Each number is 200 + 40 x the weight over the matrix's rms, rounded and kept within 0 to 999. Layers, rows and columns count from 0.

# layer 6 attention output (transposed), 64x64, rms 0.938, rows 20-42, columns 0-63
65,99,71,158,232,241,256,161,236,246,267,219,157,212,168,162,300,255,184,210,151,116,118,166,251,231,185,274,225,176,194,136,196,185,188,198,169,185,329,363,241,180,373,295,285,145,162,153,72,241,167,254,180,189,205,134,149,209,221,194,157,143,301,183
278,163,279,113,217,152,167,274,151,183,231,216,193,219,263,119,122,146,194,253,247,145,246,266,196,151,227,199,207,204,174,188,188,280,165,221,233,145,171,163,99,133,183,213,179,190,128,213,210,176,312,207,162,207,214,139,168,118,218,251,159,211,212,151
210,197,236,183,179,200,171,268,165,211,216,161,199,191,168,285,180,174,221,207,185,172,186,207,223,187,199,221,203,179,183,211,171,184,201,172,199,178,182,163,184,247,257,237,215,147,175,200,233,143,254,246,190,208,167,173,203,204,214,263,180,276,227,152
109,207,116,234,230,152,214,141,246,251,235,137,118,98,155,262,175,209,159,124,117,179,181,160,309,147,80,218,116,253,106,251,180,161,181,144,101,172,128,173,197,248,165,179,267,242,162,176,216,198,168,182,230,199,128,131,247,170,298,195,262,232,280,148
142,198,223,197,251,225,235,151,242,178,188,257,222,152,254,99,183,178,194,166,337,173,208,212,145,292,214,222,174,192,209,220,193,174,163,225,206,88,159,228,248,178,114,193,137,276,149,179,127,178,188,167,173,195,247,204,217,130,170,225,245,139,214,195
240,228,201,259,217,224,194,193,181,204,106,230,197,184,247,186,221,168,156,173,221,195,141,192,262,134,188,204,173,226,240,240,181,190,201,187,212,225,187,142,129,249,139,212,226,257,105,217,248,192,181,158,197,221,161,227,241,211,202,227,248,147,172,253
148,210,246,222,199,199,184,195,261,183,164,280,214,171,245,135,206,161,194,188,239,179,190,172,176,256,275,190,233,187,272,228,171,134,164,207,196,164,253,265,234,218,224,259,221,227,173,211,199,185,178,192,126,233,233,226,215,187,203,222,200,113,189,211
225,211,182,197,176,159,270,196,179,181,186,220,184,247,256,136,229,109,192,207,247,148,166,227,158,136,243,212,178,186,223,187,195,175,111,211,262,147,281,257,143,226,201,244,163,216,119,233,211,187,221,292,208,181,164,200,210,278,219,209,243,165,170,185
214,169,106,218,260,268,185,167,186,181,289,223,237,222,183,214,190,198,221,241,100,183,205,191,189,226,280,186,207,224,188,233,263,264,183,183,243,205,155,190,139,228,158,163,177,176,221,173,224,189,152,167,200,99,253,196,166,290,147,194,213,221,142,204
207,229,249,265,215,212,209,222,204,196,163,195,219,184,173,194,176,193,219,212,261,211,229,245,198,215,182,237,180,245,193,210,189,243,226,218,220,221,172,196,220,172,147,181,196,255,168,200,215,200,211,158,209,232,174,226,190,212,196,196,230,214,201,190
168,201,217,230,189,208,190,211,208,199,189,188,197,196,168,207,245,160,231,196,237,191,177,208,206,219,202,248,184,216,158,185,158,193,202,197,174,191,236,203,179,182,216,215,184,199,225,170,155,191,239,218,217,179,184,185,192,197,222,235,204,206,225,181
198,177,178,177,196,235,224,213,193,230,204,226,219,164,235,207,202,245,167,178,198,141,200,181,239,199,223,212,203,188,235,235,157,159,211,195,214,165,161,203,244,262,253,238,274,198,101,193,208,162,194,189,143,239,203,183,185,154,196,225,210,185,253,195
255,150,226,201,223,191,139,197,219,166,194,217,163,223,156,189,206,219,164,197,160,237,201,185,209,191,197,191,263,221,249,195,224,226,216,223,177,183,178,202,117,234,167,192,202,211,167,228,203,180,175,211,176,211,205,242,226,197,146,177,190,189,160,253
250,244,198,298,187,254,186,179,234,231,181,174,177,217,203,229,250,188,226,176,200,194,167,147,216,245,241,198,203,208,207,211,134,206,179,217,230,241,189,148,185,220,189,243,211,239,158,209,235,196,190,188,163,249,195,247,175,222,188,169,223,141,127,289
274,181,283,200,209,182,149,260,235,166,215,176,217,224,220,136,176,183,220,188,241,235,189,202,173,171,242,183,235,217,257,214,163,221,181,222,174,165,208,170,179,174,164,233,112,200,215,211,201,221,225,213,153,152,195,233,235,165,254,236,164,229,120,274
133,218,237,268,216,199,176,206,234,181,174,202,170,179,172,229,201,178,182,152,217,223,169,134,192,299,150,200,202,184,206,194,202,167,184,188,157,211,196,196,213,212,176,219,207,227,218,208,196,227,155,195,220,259,203,205,245,165,198,166,197,188,174,228
175,117,217,255,277,218,206,193,208,144,217,147,166,260,142,181,222,152,197,177,195,216,133,233,234,238,190,256,227,166,183,191,248,245,211,202,175,171,182,193,181,211,162,205,170,226,172,204,180,227,158,162,241,156,178,227,260,224,194,187,199,246,167,187
263,211,172,141,217,141,263,290,176,232,182,138,112,215,175,170,130,181,171,153,198,226,192,150,252,88,207,166,235,154,288,263,199,120,244,179,198,203,146,151,245,180,225,225,217,203,117,210,282,250,204,213,163,157,78,238,250,239,215,208,213,191,170,238
231,241,261,215,158,250,187,182,134,169,250,248,151,153,151,182,223,249,186,225,126,203,226,173,202,205,260,223,172,275,202,266,182,224,216,275,167,207,126,276,71,265,193,191,240,204,141,150,221,147,220,250,181,178,209,252,156,261,180,250,203,221,235,189
161,199,193,190,191,151,218,205,218,180,183,228,241,167,225,176,173,188,194,194,235,204,227,200,161,205,185,197,193,187,219,191,238,159,196,184,200,187,236,252,252,199,211,190,188,200,231,203,193,208,190,201,210,218,212,184,220,179,198,188,190,207,208,173
229,207,192,187,233,232,177,188,209,228,220,163,216,204,145,235,168,178,193,185,241,211,200,195,202,170,175,172,177,185,230,179,238,203,245,192,199,160,172,181,224,279,239,159,193,170,209,183,280,178,159,217,170,162,222,217,246,205,154,261,207,241,151,246
214,190,154,219,155,230,191,139,204,228,227,177,206,226,174,217,277,207,193,143,184,229,184,194,195,199,199,196,169,229,153,178,215,189,254,212,142,181,171,203,146,197,217,180,172,190,232,174,148,195,189,274,209,148,190,233,196,180,174,182,227,201,237,229
164,211,287,199,173,186,169,264,170,206,236,200,158,170,235,170,176,250,200,147,243,139,171,126,181,226,118,219,191,168,253,251,87,159,156,198,165,204,153,229,269,262,221,229,263,193,112,217,209,263,188,155,177,281,162,163,237,96,273,212,157,219,254,185
# layer 6 attention value, 64x64, rms 0.265, rows 21-42, columns 0-63
154,221,107,297,202,213,249,182,287,242,126,157,240,152,272,211,247,203,229,163,94,201,209,102,191,264,211,206,183,204,176,196,173,153,205,251,127,263,233,256,282,173,222,236,243,174,173,193,157,243,185,220,199,158,282,234,241,289,168,136,188,231,172,230
230,240,178,227,228,215,229,143,175,158,163,193,202,231,247,152,203,198,205,209,188,184,206,178,175,211,221,213,210,202,189,201,183,183,206,221,152,223,231,260,221,83,164,201,173,193,183,179,203,247,173,162,179,197,298,200,190,169,216,157,253,158,165,233
234,196,302,172,230,166,224,191,180,208,160,243,234,323,167,154,260,237,175,304,261,155,252,194,91,154,228,225,317,177,277,236,190,310,238,164,234,181,329,230,189,157,219,282,169,157,313,225,241,212,253,162,150,201,281,265,156,221,63,184,228,162,146,270
182,172,156,163,200,242,183,234,212,251,170,120,195,168,232,197,210,272,249,202,87,244,156,225,192,154,181,139,202,186,205,193,216,204,160,281,167,187,224,178,110,270,259,177,280,149,243,235,231,170,191,205,233,204,91,213,197,294,178,191,171,271,189,186
152,144,217,209,204,158,208,289,217,222,278,157,206,197,147,165,222,268,245,237,159,165,252,258,191,224,181,137,232,187,179,166,240,209,192,180,174,172,158,257,250,141,226,209,169,182,290,199,188,204,178,255,209,200,211,172,126,166,191,149,164,224,206,176
228,217,121,132,207,180,153,247,187,224,201,147,203,204,245,176,221,228,198,145,196,244,170,246,240,178,196,217,199,220,154,195,229,190,184,199,218,236,106,207,172,204,166,167,172,198,228,193,183,168,178,203,243,191,150,170,159,215,207,207,167,325,192,178
211,174,225,248,175,226,162,217,184,231,218,178,214,111,241,201,225,275,238,152,131,222,223,154,282,242,162,224,224,120,196,173,232,216,211,206,145,233,126,179,262,173,223,167,237,169,247,205,248,146,143,155,203,187,252,222,104,149,256,245,141,287,189,171
185,157,294,187,117,249,209,271,178,188,154,202,216,153,224,218,197,168,161,162,343,210,157,179,268,200,129,173,217,171,196,198,148,145,250,180,200,236,269,171,240,193,260,220,212,234,195,204,198,241,211,252,185,241,140,233,210,123,222,137,174,174,254,183
156,125,164,152,209,203,217,189,190,218,221,174,189,209,205,191,202,233,249,172,101,144,171,185,169,213,211,146,205,170,204,167,189,211,214,205,193,134,224,209,163,247,190,210,173,170,218,215,186,217,203,218,175,197,170,181,245,184,187,173,192,179,209,215
236,208,163,173,239,193,179,168,170,195,154,176,181,211,221,172,167,236,183,198,159,192,214,176,140,215,179,173,244,170,221,236,233,199,192,235,214,203,177,218,197,174,195,165,235,219,175,208,255,168,184,188,191,208,232,204,232,201,224,143,228,189,179,202
234,269,217,223,200,208,213,270,217,173,198,157,210,236,216,190,190,158,220,233,175,234,207,182,164,197,195,205,193,242,163,157,230,168,159,181,155,203,213,254,185,134,150,203,121,157,301,213,152,254,163,181,242,212,213,184,185,241,179,220,217,216,137,185
149,203,157,157,149,203,245,211,238,250,201,164,269,227,160,250,236,201,209,183,264,214,218,203,221,189,251,218,159,157,138,226,208,152,150,196,246,216,212,179,257,222,160,169,192,206,174,190,207,212,222,218,236,188,218,166,211,207,220,225,165,161,234,179
131,197,213,157,262,127,193,249,183,225,189,198,225,247,239,173,206,174,172,209,212,222,260,193,267,195,152,196,206,241,192,179,223,144,232,199,271,214,185,243,250,209,215,170,180,216,274,224,181,155,136,212,199,145,121,199,179,160,190,302,219,169,227,180
157,246,181,207,190,171,183,265,222,177,165,175,272,212,166,236,144,181,163,182,155,227,229,238,199,240,225,184,197,98,146,161,204,187,168,238,208,262,154,195,237,258,196,208,183,260,141,173,205,169,210,263,205,171,214,190,131,240,181,137,202,184,237,175
184,214,156,149,235,146,183,179,192,242,188,179,202,230,181,198,272,251,169,264,213,183,252,258,209,184,223,230,207,216,213,243,197,182,167,219,245,227,234,239,168,191,205,206,231,164,237,141,195,135,221,208,190,197,152,192,211,234,147,218,194,217,195,244
149,234,201,166,120,176,180,220,178,173,235,188,224,169,208,180,247,248,191,253,188,194,204,203,168,176,181,215,172,216,223,246,203,135,172,205,212,229,244,159,201,227,244,185,258,172,185,121,303,192,228,215,190,192,206,230,179,182,212,164,174,177,249,218
203,251,286,259,183,220,166,197,222,204,222,246,273,244,184,211,207,167,177,165,177,164,255,238,229,159,192,269,157,138,217,109,249,194,167,132,202,197,142,171,280,220,198,201,153,208,197,222,152,218,247,170,191,223,294,164,124,190,147,198,193,122,230,183
204,176,147,200,192,241,218,274,161,218,160,118,205,163,163,194,213,149,298,170,229,232,134,181,248,160,250,191,216,183,183,141,268,209,198,231,276,195,219,154,219,197,171,87,197,205,223,248,175,245,171,231,211,175,246,70,234,130,224,186,195,170,122,185
214,193,179,174,213,215,180,168,199,197,217,193,164,214,187,206,183,234,177,207,148,195,188,249,195,188,205,221,210,190,195,208,164,229,198,206,166,224,222,176,133,179,159,245,204,165,166,196,163,201,222,189,174,226,211,230,190,226,186,164,163,241,190,230
235,169,213,156,180,224,225,186,186,194,190,255,259,213,204,262,214,168,212,253,191,192,220,228,201,180,203,199,219,168,228,193,176,154,140,169,212,161,236,194,223,175,186,137,157,209,179,196,241,240,188,177,186,198,149,162,183,175,192,201,165,104,231,181
196,192,186,225,206,185,201,214,201,225,228,199,169,181,177,195,117,181,261,204,211,248,246,211,209,192,175,176,216,193,238,244,228,230,183,209,239,194,271,189,261,193,231,141,198,232,176,252,225,186,202,210,245,239,176,175,208,171,261,277,205,163,160,154
297,310,177,196,316,206,206,243,225,168,127,231,193,265,167,242,253,203,178,263,174,202,259,249,232,163,261,231,147,207,205,176,191,188,175,209,195,223,169,203,144,188,198,199,144,157,251,165,212,170,175,160,168,164,261,185,163,214,146,151,196,275,179,263
# layer 6 attention query, 64x64, rms 0.266, rows 32-63, columns 0-63
281,190,220,155,124,263,203,251,239,151,112,192,251,215,228,230,104,193,103,140,234,255,269,254,151,247,182,140,253,143,97,157,188,204,158,176,199,242,227,134,269,198,210,134,223,144,267,188,116,168,188,289,303,196,214,158,194,218,275,238,226,272,131,103
210,212,179,171,219,218,188,153,184,171,129,132,149,200,209,187,211,301,172,247,254,184,141,193,250,136,213,206,240,215,230,163,266,181,179,203,205,215,170,185,233,185,163,229,131,201,111,255,117,224,128,203,199,174,141,111,228,189,133,258,144,124,200,233
205,185,99,200,235,232,130,177,291,176,170,295,189,89,255,164,291,182,278,155,214,250,202,223,163,216,151,160,277,199,219,206,258,192,171,225,176,232,210,260,109,192,163,202,192,235,235,233,152,146,233,278,153,136,265,250,158,301,178,202,121,207,116,270
253,150,263,217,237,230,220,272,277,94,320,174,194,239,263,124,206,195,213,228,168,267,213,174,227,214,188,298,336,229,178,193,296,123,275,216,166,239,175,357,196,156,246,200,238,286,169,174,156,140,257,182,159,45,171,296,236,228,105,183,86,235,215,131
184,197,235,177,172,119,224,237,208,223,226,201,150,295,165,152,149,282,159,175,149,215,262,251,178,173,144,161,194,206,218,246,167,213,200,218,157,195,154,240,246,317,173,266,185,116,140,205,198,127,163,204,172,259,242,188,266,109,190,207,144,220,168,171
225,122,197,247,241,243,192,184,171,174,140,65,198,166,229,178,163,156,246,205,170,177,199,164,168,177,140,178,189,249,95,259,156,167,265,100,179,253,246,249,219,284,151,143,232,92,248,184,223,216,184,238,217,220,224,259,127,222,155,176,221,269,250,285
239,205,209,160,224,242,239,230,190,141,234,233,124,216,150,160,231,157,137,185,193,189,130,196,277,245,320,215,248,170,133,206,218,178,202,173,209,143,165,143,219,274,152,222,220,288,152,165,186,159,160,156,187,128,180,165,191,234,129,226,261,168,185,211
226,213,132,184,181,226,149,252,183,219,119,226,201,202,188,280,191,131,176,168,279,202,180,205,252,159,185,271,217,114,169,177,222,203,226,162,182,139,225,157,127,134,196,154,205,190,211,212,222,211,312,225,219,279,212,288,241,89,98,214,137,275,170,248
197,155,169,147,236,105,224,128,160,254,202,190,240,298,202,185,224,179,153,217,165,177,262,284,226,83,178,172,154,215,184,133,154,191,224,229,253,67,253,236,239,161,168,212,232,119,186,290,240,190,182,192,170,276,193,330,190,152,166,187,284,163,261,159
204,165,165,172,200,170,123,185,201,151,193,219,218,206,187,189,132,240,286,193,230,214,185,235,150,275,195,137,150,243,164,253,202,241,224,136,245,231,299,216,115,173,101,207,256,189,262,214,184,148,140,232,251,231,240,220,224,222,152,134,150,194,144,207
338,139,91,116,155,267,137,205,323,160,265,168,286,115,239,190,220,263,195,115,176,168,272,232,234,222,109,150,256,279,168,194,123,238,192,205,144,158,168,198,128,201,260,110,258,234,205,183,174,178,173,158,195,198,264,220,205,252,148,267,235,170,203,217
96,201,100,210,174,170,228,235,133,207,249,172,156,164,193,166,204,163,20,146,100,204,137,194,242,313,227,254,284,269,217,257,204,214,193,224,219,225,223,216,210,224,210,222,181,214,252,149,197,250,205,204,159,229,160,142,187,179,242,133,178,217,332,258
113,85,257,215,186,240,290,111,104,219,133,179,189,281,175,233,193,219,220,231,149,169,188,246,193,123,256,201,153,323,184,202,265,235,205,151,298,149,157,142,261,242,163,239,147,118,158,209,186,150,197,98,288,187,176,268,203,243,211,184,216,156,199,185
233,186,183,231,112,173,171,130,279,298,189,158,249,142,225,251,133,223,211,232,183,243,197,169,252,137,217,205,170,187,253,250,222,280,210,194,224,244,254,262,226,232,143,206,206,299,223,217,176,187,160,225,249,235,238,176,213,222,250,195,221,288,151,194
160,204,259,227,233,234,197,249,173,221,142,243,185,328,271,271,190,254,223,159,171,228,151,211,194,104,307,148,208,141,270,265,131,188,227,215,224,93,169,163,255,228,196,208,205,160,204,138,213,203,79,150,221,181,236,275,207,222,217,183,173,105,172,243
266,262,223,178,149,171,202,179,167,163,174,220,269,191,272,165,197,210,279,126,226,194,172,156,216,192,178,184,174,198,175,305,234,212,217,197,198,275,187,239,143,194,251,165,204,257,161,219,96,244,256,155,173,279,210,175,151,200,231,185,117,239,287,198
126,250,230,268,157,211,181,166,192,228,176,260,234,256,197,166,219,224,177,227,209,194,172,226,238,247,285,151,198,192,188,195,220,211,239,206,194,133,188,225,292,244,232,240,218,110,231,247,223,174,171,110,141,267,158,265,253,163,160,156,249,231,234,191
234,266,188,190,203,205,252,153,155,236,167,173,200,235,361,165,281,161,160,169,302,179,165,147,232,206,162,209,151,219,214,141,159,187,120,189,228,213,237,140,200,137,225,256,254,199,199,218,252,189,173,258,160,155,266,198,187,265,313,307,135,141,237,227
217,199,160,252,254,179,273,211,271,165,300,173,212,211,233,147,217,161,196,154,162,228,216,152,211,270,115,199,219,213,121,227,211,197,204,307,186,205,159,67,211,166,222,156,176,190,227,196,190,181,269,281,227,213,240,206,222,226,259,105,234,287,266,203
105,191,183,214,184,286,201,246,266,179,217,138,207,237,160,167,292,281,248,111,212,238,186,134,224,141,188,310,236,139,214,188,179,184,239,259,212,227,200,319,181,167,250,146,274,178,355,286,190,160,274,230,220,158,197,181,254,145,262,199,75,195,129,142
171,176,250,220,163,57,139,164,74,234,256,141,235,304,157,237,207,206,128,224,180,191,149,225,177,124,293,77,128,262,242,98,253,236,238,173,177,169,204,185,247,299,241,227,155,153,176,34,212,249,162,223,157,173,240,256,138,119,239,151,159,190,103,251
148,156,213,138,186,311,113,248,208,179,134,224,253,226,255,174,176,204,182,200,238,156,263,149,111,248,220,288,194,147,188,166,196,207,212,232,205,210,176,173,162,151,222,176,235,191,125,202,186,207,195,149,133,194,188,171,219,251,207,152,180,274,170,190
164,145,171,185,237,208,173,188,278,258,252,251,132,121,184,147,177,131,179,197,242,198,167,124,181,243,211,221,237,205,213,269,264,176,211,223,196,234,207,280,255,161,244,251,197,163,220,124,171,182,149,165,226,184,302,235,187,231,183,143,77,176,208,211
208,211,212,191,131,271,196,208,153,190,198,275,163,194,204,274,193,192,242,219,167,225,229,191,203,217,168,120,179,148,256,186,222,241,222,185,182,299,156,241,219,191,264,146,148,193,225,259,236,195,182,209,121,199,283,229,241,226,168,218,100,182,201,150
238,260,194,164,209,124,280,286,254,219,125,249,143,181,246,169,163,248,253,203,152,251,204,226,146,200,211,250,308,246,179,199,245,204,166,265,169,153,211,256,167,240,237,173,135,174,265,202,215,154,212,204,222,286,169,233,201,199,229,203,225,215,177,104
220,158,158,193,244,174,225,159,208,156,223,243,185,180,238,169,132,229,306,253,186,142,254,207,236,229,195,231,179,211,160,237,239,271,241,267,150,110,164,294,153,165,171,176,183,208,186,188,149,141,163,222,189,228,213,201,206,191,210,111,161,213,165,220
261,154,161,235,261,275,276,221,200,151,244,197,185,205,122,216,156,226,200,172,215,244,153,178,222,250,228,203,213,101,213,171,262,235,134,245,256,239,140,217,210,118,284,223,266,222,213,189,127,223,169,183,138,142,195,245,147,270,180,125,205,251,166,221
265,282,228,269,205,325,89,253,180,219,260,129,186,170,145,241,225,229,246,301,238,216,178,151,222,152,261,203,245,161,221,217,162,224,160,177,212,217,174,179,59,99,229,153,229,200,214,196,233,96,202,226,160,193,178,204,193,171,146,226,233,200,272,173
180,230,91,197,141,207,237,223,131,224,211,214,186,214,202,166,135,148,203,218,242,212,165,251,163,211,218,187,186,201,231,149,220,166,168,159,202,172,193,159,145,225,226,237,125,198,198,262,203,257,218,141,223,209,166,222,187,162,193,263,132,193,275,186
227,264,217,222,141,118,172,308,195,148,133,146,181,209,212,187,206,207,230,197,161,153,136,311,200,125,145,210,109,89,190,177,172,163,255,174,203,204,173,127,281,229,294,224,166,213,124,205,227,228,142,261,252,241,179,255,272,208,230,213,182,286,225,194
249,188,221,171,183,289,167,211,126,191,251,271,251,230,159,174,172,273,212,202,217,225,147,215,211,206,176,283,177,147,183,292,180,146,218,222,160,133,229,154,180,226,184,147,90,215,251,217,203,228,234,165,168,78,245,259,165,184,243,259,211,238,178,253
214,193,138,195,204,191,305,254,260,173,222,170,119,210,220,205,229,300,186,200,217,129,223,170,196,250,215,261,292,178,172,150,232,180,160,173,136,271,213,161,119,162,206,157,167,191,100,236,93,121,319,162,211,233,201,281,198,217,248,197,228,202,132,180
# layer 6 attention key, 64x64, rms 0.255, rows 32-63, columns 0-63
206,236,164,103,210,229,312,253,220,133,247,271,184,103,215,140,293,240,189,194,160,230,252,207,155,241,144,315,253,276,248,183,222,123,232,250,234,168,195,289,272,151,193,157,111,183,221,195,237,114,225,168,191,249,274,218,209,280,129,251,212,205,248,189
236,260,269,195,241,170,208,213,90,183,250,235,218,235,227,134,230,248,170,127,200,260,162,155,206,109,202,139,176,204,139,219,178,208,173,217,198,126,236,237,166,199,274,172,296,209,168,193,199,291,217,248,158,149,191,199,215,191,268,217,119,219,243,223
241,194,198,183,216,159,197,237,176,228,184,178,207,211,245,105,178,130,184,253,275,136,239,237,185,242,175,254,225,145,139,195,151,185,158,223,220,193,229,211,294,259,209,207,248,166,127,292,219,170,160,194,282,229,213,131,253,166,160,269,200,180,280,321
283,325,98,194,89,245,184,154,207,134,171,133,151,177,205,116,248,96,236,242,315,113,110,216,154,219,186,192,169,32,177,111,145,299,91,252,238,223,260,165,205,205,227,245,181,192,284,216,206,170,126,245,278,192,218,95,157,193,277,304,184,244,201,214
294,188,246,190,253,198,228,233,221,221,134,160,217,192,269,243,208,191,190,213,201,153,164,211,259,227,203,180,133,238,258,229,249,243,161,188,196,158,211,129,122,85,158,145,272,219,175,179,172,166,248,124,164,214,201,130,158,250,188,291,275,179,265,148
97,289,206,238,132,234,250,208,127,330,179,156,153,218,169,227,127,236,132,247,173,269,263,190,278,180,229,222,262,197,166,132,205,218,239,186,275,112,198,173,217,100,238,221,194,152,105,214,262,212,261,147,210,149,189,229,239,231,142,155,237,168,215,198
242,243,169,226,179,141,180,40,261,199,195,197,153,223,268,158,201,247,231,118,177,213,203,167,124,164,105,146,166,201,205,188,182,177,186,155,217,124,240,283,161,170,241,146,192,211,195,232,146,197,134,261,235,141,210,274,238,179,257,215,155,210,169,248
101,217,234,212,178,157,148,238,266,212,170,168,105,204,252,219,195,306,272,221,168,271,179,142,146,136,223,210,247,217,127,231,139,173,109,118,189,186,192,282,269,284,232,283,165,171,189,204,162,130,190,185,289,157,261,194,230,263,268,166,239,135,260,191
211,239,207,213,80,233,186,217,118,187,174,199,157,160,175,301,102,257,270,215,202,249,191,194,213,246,252,167,141,249,252,280,201,265,191,148,191,158,167,205,222,272,190,214,212,267,188,90,151,191,193,251,169,230,203,82,216,142,158,158,278,226,147,160
187,226,263,220,199,229,189,265,163,237,175,180,202,194,157,116,240,162,121,176,168,142,232,198,163,239,241,245,212,201,264,135,125,192,222,207,245,211,187,155,266,207,236,185,135,225,154,222,220,166,196,167,198,157,194,158,130,224,218,215,232,206,164,154
246,178,212,194,208,224,222,191,256,212,176,220,202,99,197,185,99,116,241,269,177,233,247,265,196,128,207,187,217,228,259,204,220,178,330,222,181,186,164,311,265,260,279,210,229,233,286,172,258,166,247,214,298,165,225,138,129,182,213,300,182,226,247,249
323,173,172,194,228,232,216,188,222,266,214,274,151,222,203,311,199,257,234,247,185,135,219,101,280,106,222,173,201,185,208,177,170,215,231,204,244,205,125,160,252,224,228,188,231,200,230,225,198,234,104,165,214,165,212,236,237,191,238,152,204,118,225,218
236,281,214,294,195,155,184,236,177,194,254,181,316,278,216,205,219,239,244,142,169,257,232,226,269,231,111,174,143,224,180,232,118,223,206,144,206,222,210,202,156,183,229,200,192,255,191,137,241,261,180,186,50,201,186,147,274,185,205,172,200,254,214,121
191,235,249,220,295,234,213,283,152,158,117,212,153,234,135,293,246,181,133,177,206,230,189,173,183,266,202,236,200,221,138,206,231,188,235,224,198,247,253,64,175,168,202,202,218,130,235,215,269,232,232,156,207,238,169,251,232,166,204,118,139,201,253,174
222,177,202,229,109,176,224,228,235,281,177,178,237,238,268,139,238,193,190,140,222,240,289,206,176,236,155,228,168,278,255,217,248,268,165,198,183,231,226,182,146,201,255,214,211,192,208,205,218,230,277,225,55,221,200,226,243,160,215,277,228,232,173,89
239,216,192,192,222,186,242,309,267,165,189,218,198,187,129,161,237,209,179,185,190,162,254,208,151,132,183,164,280,170,258,221,127,110,266,268,120,228,235,191,230,253,119,202,251,212,165,242,180,206,195,249,257,189,200,229,154,137,234,199,343,177,184,192
178,191,231,177,216,156,205,170,190,164,214,205,206,206,190,322,119,211,292,216,176,214,216,205,142,212,197,177,225,183,285,240,227,249,152,213,141,232,149,189,181,128,231,99,229,230,208,137,196,204,124,266,156,160,228,184,193,200,255,170,201,202,127,153
275,164,132,189,243,174,218,240,230,138,336,261,163,263,208,101,234,175,170,237,108,216,168,195,243,205,221,229,294,204,242,265,306,195,208,242,188,285,188,175,256,275,229,208,167,140,145,171,156,239,257,198,185,232,197,149,154,146,160,95,258,204,151,184
241,174,127,218,181,230,145,171,146,227,253,215,183,147,185,305,210,212,210,235,201,132,231,234,214,154,190,277,197,183,200,203,179,201,230,270,139,275,168,179,191,147,121,175,158,193,271,225,238,219,272,155,302,203,199,176,210,203,185,216,237,227,271,247
219,273,183,100,199,166,211,255,210,190,167,182,81,203,258,148,263,147,275,235,228,143,202,179,234,261,108,266,247,102,156,153,167,227,177,155,184,304,243,221,240,167,239,280,257,224,192,219,136,211,276,205,255,307,150,168,181,264,266,181,214,160,226,266
210,256,170,217,189,196,258,242,208,290,180,275,306,340,150,281,211,251,181,254,164,318,139,234,277,223,293,121,123,276,333,292,152,259,176,158,161,216,208,102,240,209,197,136,215,165,224,203,124,197,231,208,64,222,200,272,238,165,238,219,282,164,184,113
228,177,196,141,170,140,178,217,260,131,158,162,236,204,236,229,242,197,322,102,174,187,241,243,216,210,195,185,266,141,265,194,143,272,234,280,271,208,171,228,216,201,247,215,177,126,175,232,268,155,187,256,236,255,274,189,191,216,206,278,233,214,219,192
256,222,157,286,218,280,91,237,134,198,194,200,188,219,207,190,211,145,253,253,250,233,172,215,187,232,239,243,254,207,172,123,167,160,94,200,334,201,222,206,204,115,190,274,165,125,185,243,224,165,254,237,248,100,168,239,199,175,184,256,118,174,247,259
160,217,233,213,252,200,190,226,289,188,280,179,222,196,199,169,217,124,262,222,188,189,205,218,208,273,144,199,185,230,198,198,265,241,173,270,172,171,196,194,146,280,233,207,242,197,265,221,251,172,198,242,188,237,193,135,138,279,294,143,285,159,95,212
245,208,288,168,111,284,204,197,242,157,143,224,237,104,239,211,231,236,96,212,260,118,159,112,162,187,172,260,174,136,235,267,202,128,218,223,171,210,124,193,147,191,207,174,211,261,100,222,164,163,155,248,143,263,212,177,139,153,121,244,192,198,287,223
163,256,275,272,142,170,107,217,154,255,183,256,241,172,224,229,208,168,218,234,235,191,120,243,152,145,171,191,182,168,226,129,129,230,137,222,251,230,184,180,179,205,180,215,212,214,169,203,286,227,238,180,265,249,180,160,180,168,190,256,209,231,226,198
188,229,137,167,195,215,180,139,200,213,198,182,197,200,206,170,247,162,243,203,210,185,203,238,224,173,131,194,173,253,222,192,235,198,182,181,182,293,179,180,182,243,204,149,246,177,189,311,264,252,205,252,248,234,207,148,278,216,283,298,231,120,239,230
146,142,222,135,201,198,289,118,182,167,171,171,174,254,256,152,269,200,205,215,258,243,156,151,143,163,99,261,183,100,86,198,279,226,162,212,201,234,163,236,243,227,243,182,190,147,218,223,151,281,248,304,204,76,133,142,179,234,227,193,173,216,146,152
235,128,166,241,237,232,165,182,264,137,194,162,198,200,223,121,111,260,230,195,166,189,225,147,274,153,222,211,227,195,202,186,128,215,136,168,238,121,162,285,229,245,183,188,240,279,212,147,163,180,164,184,126,201,253,157,216,204,166,171,160,186,203,189
243,172,183,148,209,241,208,225,156,125,225,182,135,196,167,271,140,259,4,238,190,249,208,178,244,195,219,258,233,278,210,241,218,293,182,222,208,151,227,250,115,159,157,223,303,181,164,184,193,80,111,207,215,222,265,221,128,238,195,194,247,216,226,207
210,210,214,219,192,140,250,121,259,177,208,116,138,232,355,180,254,129,205,214,220,194,194,211,198,207,280,219,211,146,257,157,157,157,217,202,157,192,212,227,220,211,148,239,262,201,222,224,236,173,198,249,201,194,253,227,239,223,147,187,133,203,200,147
239,196,207,113,170,191,128,164,188,179,325,228,157,166,172,217,169,84,230,213,161,223,177,191,191,202,152,198,145,204,146,213,194,235,174,244,129,154,192,202,169,194,197,209,177,263,204,243,227,268,190,211,263,117,249,202,157,220,137,240,198,179,338,236